Part of a small language model's weights.
Size: 21 layers, vocabulary 2048.
Training: 137M tokens, 8375 steps.
Each number is 500 + 50 x the weight over the matrix's rms, rounded and kept within 0 to 999. Layers, rows and columns count from 0. Numbers have three digits each.

# layer 13 MLP down, 96x192, rms 0.107, rows 0-67, columns 0-95
458565537521545485496555593483522439521544450447523461462560467530493525483558579543501537536573501523504592576482503484521457587494489498452479490480399481540477469456528535401522555491562529573497517552512487567467508434455541407524452394478547481468570504489406459498502489412543514565
534521531398452443435590532483467438439461453390518455530512437382477577410562432477503428489388468433490575566399581522506569418463563424445430546511478485451566403446557492536569520522462531465559571469529510439573502527428425431504482515505626535518530487607584509491461497569508555472
475499431495514509438568512537380487526578528471530519487510468455418498591472466456518404472446518531426542446591604468469458442448453549575546477495428584525529470495554582530424477479556517506512492440564555583466389449487537488512489365432450579438472458598486517387537573436460392466
458539519552447430618530527441538508513446462500639497528511491520497445524512450423554539519576530427466491543527483500521430548479566462492462543540474440536443479527435554571386492423542463476530436602460491461483515593493417599522504466525517606488574537497454459416558474498507385588
516464499485425522548528463471490545526557546520503484505465484551539537565541494416405511492534453554454460529508467554502539489510520489484507450526467548507470534535461374473439539451571471463488498439501500509513512499541534528535529567508503478546506411496439486583579501537543319499
401447496478522521461518454548419504544446486489578558450508468488445516474475482457490493516460437465560564456559456522462499542566399506443553536563499527435525477424399473489410475464523506572457439491538515423444530491468534574535447515529455482496502494443477453477486486546569482432
499528476568477490492456479577541559484480507522574484436502494451482523514427494520563536514536442488542504452466520506487490521494475495580471441489491604505516506483570515485514551556541492466510504467441476561450607521505414501595420488494489411551535477470617521512469492434594506561
482483494529491540497601472484477492482473445471583611558541557548455492489452557474481478461582493474569500414503539461516484534550521498531452465489429399478440426475524487485543512484489473474514419381430555566612451471559462514494537425501421587522482474541487517482384518516481520490
515487544511464474560489470514526487540508369441451464555434470490524540439551444565524494454492520526567565463437473558606516490523603468489518510432498503442546595560517483448499499459543481531451458479495512490500315444448479566500498557461435498513542425522468391504559495563490498413
466501494468445475492512530563472466488560576533463540450489464433464449476415557547493519489614405418545462620514421522502496478496515503583562409482497448368509515525584500301435494492409570573447481478485501448534498535549492414473470417467465477477435465449595513447561572540447356427
520459538540571517547541459550523570495573488545506504588483549526534541525580552484532530470518492489435446513536500532595493421514543564555500447554525540562470425634541456469513530526510478408430530485566479555424456453507443556607472515494472512523462439466581472503473437507536474474
493509541521459479581507534501582503522543496564520494499467510491537477459526555456425494527508529448486486421458502449496521551409478542505506473484476400543441592444512511520506514452516493403444498577552547510594541471525500568518523507414460490482502501555466447493452478359567413506
459448538481437497502402472490505445434521535512496516485541509609571485431455507506512502524409528562486564448536486554522520476474464577591534511546515483512457565443420554474460533411497509552527499533516547563397581479441565478435504579482482485464580351460404498517482456478452491621
525553531475531442484497510482600572486486481465461432436519510451521577501569552495453479523399584459497431492408403480481543576515475466472501484514482514517480557446461632486516512520556535560546550607540554496479402383519526576368398512510461405485503467509558468571529432342492492564
422372510481541513470582495543460537532458438416515550444453435449466448528502510570530484585560494447553546504546485478478457606551489504625503488480550529527564475523523493562436445450539535465457464499493505487521563441457449515490470550461421471561539472507509547540547440632441536529
458484491414486446443463510485475555488475480484498512522431362485431492528418434480537556383451503469475511560507481488531560435525442516452491460553405491504480544464525485445538456457415472532491515581462517466510490439492548464428540530464470553499498462594563593559495494455533475495
525489517563557604541597494530545557514468488458469522526514533416456403459591586492443490502473409487493532464495512461476530558561465489596489444464488388558502511560468553527455465450527516621470537481470475492469522522460517510512456602558528498463476481477477405402490545404563480467
422477534498533433522547528473422539483432567471473502587404502464489545498523533522532556533455540475475398425476511463497495578401550478425480616467492496552504540463575532440525490428490559428514460476460502502533502490368529522456464507462589442545498487418532529503510480510521518563
471467456540530685481479571486539466513569481476514503578512472490472528523474304453427528470448418555510507413477463471414548411463504476522465472412564522523568517531463505444487482439483498577413498482545522537418492499474524441544577554463527493512544397472497507510439530596477487428
474531411485615450519536559504554492519425546485561499586506537544431511555469475493496540512546439478469488457538465532485566461445525550502481518541565445432641531469488422542452550432474469531488499467490493475506530479481463540442580473452510501488576490452428460450479584425471550500
509529530531567528569360518432548529508507526594491542404506604567465505487466476475485563530617514551505479568455521522463540499418403519491558419570510447398525430432436567523406470492561491522532532472503411535515586588557453519429468532489479578451501464468477491525553471490532475452
528561466538463543485523547435559519540536511444539427544457457445450508558451487507428438528533498526475559491458476473414564526540537609490472488530466461521448483403428510535531540523465476518431469461415567426538504477589474454541536467490484564573613513464423499454469545547534445541
483562510483534565556490497489477459506531480380517440455498506558698471497633544444427496576471501505548614504555549494542507476474587467500552471460512523462449435526479513481469561560488491492515493583571491454461489528486512505551479511538504442516565518504578473532426502520473449548
529586464559463535580519522519535501567510512379519450527438429474436521500471503475541570467488453491421510526478514463552549471537624500528435438557514511553510500562505466568567424501542482474531502431503523523512399496530527485530494465488512541454477588564557505427498548464557501450
431485436507427448520518454493498500521531470514414555581477460458506536554527460485604452550465475481508444547384558501633472556542486478543447601520508518530541567531511501526541467376451574467526516448564531510493537471497458465451403474509519540489533498513539601445506524482543446569
452477542507536509495405465560495597542408513547482436538425562547511456492486469597476440466599460463437546531557546450418500461479485528498540497544446528529500424395410431480538460549401502518501413486558573493471551527544465486512475462577526537470499574425537544524487478414547528421
454479502420512423558459535511445506505640481442489545467594489503512506525544481463483475429448539530518523367564447461542451514584508458421473508457522562464508524517458510475573497465567538518453517510517518494459465462501451455462522571471451442543482456571541476541509456467522479607
529414445496565489679569496477518528550535510526509491473492588488480468531492551487470479493490445469444490390481479487412525425491477527455488592492510496504505467492554529528478519478447443517419339437479513492491467560586606538515368499436469567537520430483462507508536523517423428480
488570474487478451534458480595520534548543508470506538514498499550454478591560561399447492505483533486478515518535406452570525559544476453484481487447452478527510496622468474528426484537481445421579484486497553519539458540591419414505517474457547516565434461519461458460484593556542546483
499506504469368530534451488552431492446542454427509480391485505434470510463466522474446515469463518512404528482552490500427471439512527496470503505472476506530454559450590502574530526536513545559496526451579490545497559454426499422499407351501466581502509480524525513388481531456381540466
556497489585545434505430613482526427533373522501456508508449442509451505442422566488465500606581488476559515449485461488510533535501477562496423563506525426518574531501479490544468491513524554414523406571445484471516506460541445506407479517474418524510430462425459464459497518544517479531
528504553512514535475535505522474430531545483479496499556504561528532459427511451456441469523467522511538565376512485452459466513469536528487477479584540446451494532482573536515578404508581418519660456468468511541490510508457536603527555467438530519545573477430524580507523534477532464526
508543483660516554416445534487446574539491509539481556549459515515513375549591490522430388506536508512550485577563436542426534449422573521540532491572523450542542628549458552510515473446513459463486501482468562489522456518576515406406561438591506563425381556495404552521473483522503538501
520525480504599555480475457499491465480497514494537612525586555490485529516445537570504504457470491497639551499504628502510417522484532452497471443435620586478543509424603579464505478531414484578493479484505490500588422479478574501498551417372476534507360440423418538544534529459512495464
550327524528387375504552631438481531496460572499452370522423428379537436582435575449448497471374472482466545415449427477467457412579456389518458491475564419526494463483441545495490526613517493493566548466408457551536472443504538511462616494457479453590428518556505454479506566500405596587
489472447496500542451480426539487529523521459454516509443481440605495475483503486489549503553464517480487467447559439491469500417436610550340529552437477528467518476536515503461516497520517511476460574469525487519500536557493562428478529514487546510470434410447494448449460561522465528437
496590547502587528403471469514477538499511495496462543473445530514508520481398491528393474579523507505430447457502542491618519417444507572446453543481438456520541611453513532490480511521494530483510476492550613465571414469558489545450476525446458471433535472568486443545435415441521504584
470545589508559508515519496486530552471504465485478572494535492493516460503521525553520497490481477537467466493442497515515595522531499548510530475559451526525534500429644479497489499585493497467569496468488494436487487579544462481570425508564398457612493481541510529537517482514505506559
547540476421555539495539509512468498441498409537502517465409517571496514560522516472480537412495484457523507469503547512526474528451502527437532401550500616505519511441474527546588557574453473529517520479494430558482508431484577568518590341530533526477408526510581498519508563447473508440
452492523502531516450547615546520411484557493474492482483606524474512464571523483491512532471436455467356551502477468482443519519518476568476414488554512506479489465536539408439453492500564553561483470478524533478469410631484483464534546521413526385478509529528530438512396564563570547540
576493473495497600486615538427570450486519485504495533429519506526447499427480554499482577504487543435566409500485433549541474588496508504499545515518437461468494560474506513486461506525545527464419546605460434474504506514539478505514573512448499474514394492597501475475441503451521507584
506452478520514496465519462481527493561503400526504470436471483535574490427537536469506573573517474474559492602461483516442449508491515504539531579542546527444459569594428444444481458421414543451498552454565584538488573489398485448466510528527499477527561539506385470599514568631561443467
497513457431465536482573455555473507493507403418539590450524497501550509488452418523418551480527530519538435449461506513526476442526482516644542530532475561553465465535480543521567477506433410558537545593491527545503544474490547524502550489431520415464553559525524407513574434480414515475
509478390563549498530459475488465490526485467499479476417523458538521586587448401525536483530556450496551509492460422443541387422576535476496462455577518569481521450446525417457519471521480548429369487552504501502409521551494529437494594459527462444478564489495547566525509577446471551486
570492481540490488550480587546574537547463402544521492456428533447518490486587494537475519436474496531514470511500566510463445578523486405526557452440490453475460481394595433413556459493479576595460645442481644447444542412531468470468405470499534508546477462541520487472421445515434415469
474469455484590467605425673439495509462483489440526538609541434391491507520457506450493452432380462493492477541404463481463521478468516492498594601461468506529390437487490497486446518525426493579496538496505473536508444404472533549523501504471497535532484528513523497484506424446546382497
473519506573522526542447550497399458502470449515429480531587578474431551408617543529518468480469507497412456516457561548520450515565474612447548499620527420401452418519436653546422569490513468563417477527442510596475512516461499535526396461503659622579448542534563535464557343541551397519
496461457538545502531578520525501495466507547493609492479515454521511509541484583442508482576445417487480516596636532461544478482568532475428485465483489523484484491444483430487482472498417531465468521461513492453505508586511447445566449463501432533503504474422473463463517508505527528435
524578563581484410447505465576499455434531600410579546529458470477497533464480544518497481499495596481410550620469565454621500361343448459472496567545572583434440535533440467498544508529449450531544472449504583434471519517510529487451545482525458549494466499458454511518468478506445520488
500495530469428362438516479502463486468542577618457462560472438487562387506423433530501514414457500564424476512593527550574481406476520558497487585419414560469479452449454457407468486437441553528497484430486450552515482530481534441577557578468553486525506405404483488466523462436431584565
550443590470437541415537392523541505460448439529527433462540467459593513536531502413472459500537467479552476468541510496535466448573578517503437467494485369433589528495412577532584474572519407544563483670407482476491440533553560621482440493599549529514567510604510435512482477482470594377
412482463522513523467500481588491465570438490508456654478452535552564532528590518454515516518491482555535451494564451557501542530530465509474524499443431474518508465431567550488483512449454474491506482487449424479655627544514540482534460550607493499501477623458509522502532447457495517457
519510499568539479437518383474563399493375501538484535495459457449490486550476577526575473533572498572446565565507643456591509531514435500501399437553504527540594539465510513452471506498535506482409565530516470539556503593534465512512476463493436571502618573430524487561521431537431543373
494377505378543543496515475473475421541484563468441496556461575523460521536478554519570519509467450520403482463572458491524438386465409577526459502421542605478540476378501496505469486465578444527525557436408486512586471523473560478462412418499441579430576384497532514519539398534487507476
456346574514537488497535527516358487480373546523529510476498424480430520573529481423537494535631480564539429490451517520554586534502440561498509495522470549533488470438442487450515561480567472518505425410502454505472460586580472572547619468560542518547523433569493522466505432411495507473
530530460521439479473527471448488433489446487438559442451585559480521479523500532538578463562506455441638563546451544492449514431507532479497536424490468522429540446487562540447542480569450490572550504443533447558435547516458476445481655521525396556521524431564458429509560578522547585438
565472550419378500584449529507543581450438595513394514541607432478503475577561502482563406512489527502603495480542542507526514607465392479492495514580536481526394564574514504482492514447502415407489484493464503459541534503532570483491564582458451552515605529490517520514523440427546521487
514524488496560523502537425519521474393450387432422454512443420481371460462448517516524520527390485500436512580512510451466534433495506562508467474538547572463511410523431436481469517483515528578473481461582484594496502483637532569568579484521585530541550507466460463412429484569461541493
496591506537476523582533516506501567560506399501553497552527462540588488405516575502573548439503497537478536513489470558548428558499537522522514550483530467486546422494442506489473549554554451553544469491415545525512545512545561521572538566513451405432449587476567497516590444532479526489
519478560515508545482520521402446536552509460470490458510532594492565447379636522514526493454492521557484534519476547509412522564567534562488532407473429506406443518365588458508509533522429501481463504559517477530515526542445438508524380541482497497580546554575564467597444505565453449499
448360529489533518585471483498465519478510516495501512471486521506548488577434553471491582472550412506408541529390394496562425588495468412545469457485541484468466544515524616520455459528525534465491451520419475475508462464499496468572458453438533454520508556551596509500569544507496582556
371499447622474463582502476556559398530519489520556412481476522627453557604478526446492483542418559411480419601469548429537460430548479449468391524558540548434417524523631451515582436647538539542593510433533497480424419424427528465599422497514508474486508535609498468553573556601562512445
404699484486522504515601504604480507531480516408579421531493470429488461577475430532503545519540503498485513547492491484429508486448522489481452522550472548491597567478453510429533506522530504453508482583442537473584519531492591593516401394598429538484478450503427484442505551512528455499
545462446413491534488459595534450512469489423416461571532482468472522534462435466616397499488431455523569452542408463481404497448514587453520592503531632478494501521481543513562592451560471542493484498427430515569598480448568598471599538516599446511504585478505520501515514610429485434554
553433515462427503507447452527512486510452601377525510476582475496507504483555527511511530505523482450550519441489542484325535618519474452416493510553555484567436555532412461503452507504488528532446497465481502488522530488474408577488524565500442461466564513508557609352424490543528457485
439525517582540533538509519467451521553561388548582538535553504544471465548486467576515515538548517541530507532483553504638580470533503605544592542519501445480525449623492483441496527479616533541518510626576593526456553456575477465403495516435483414431450540522503411494556475546503515512
528557575485464495504496555485518510453511539524438497475516548558539661550484467549544474412568559461530538542523570528422440490456519445587544423476471490444448532522457455563489472590443588470464441544511585477444402512484495486534514557433513442471530436465429468541515523447483509588
509552494554509519453528492449511536479574541397504555553517498465517570544497424460465544466434454573499534525515489530500432440428523524512597431504487380492503498553552492481580549472586502558504517496501462482468533435473533414448404499589524443530570536495550493474532408542607523517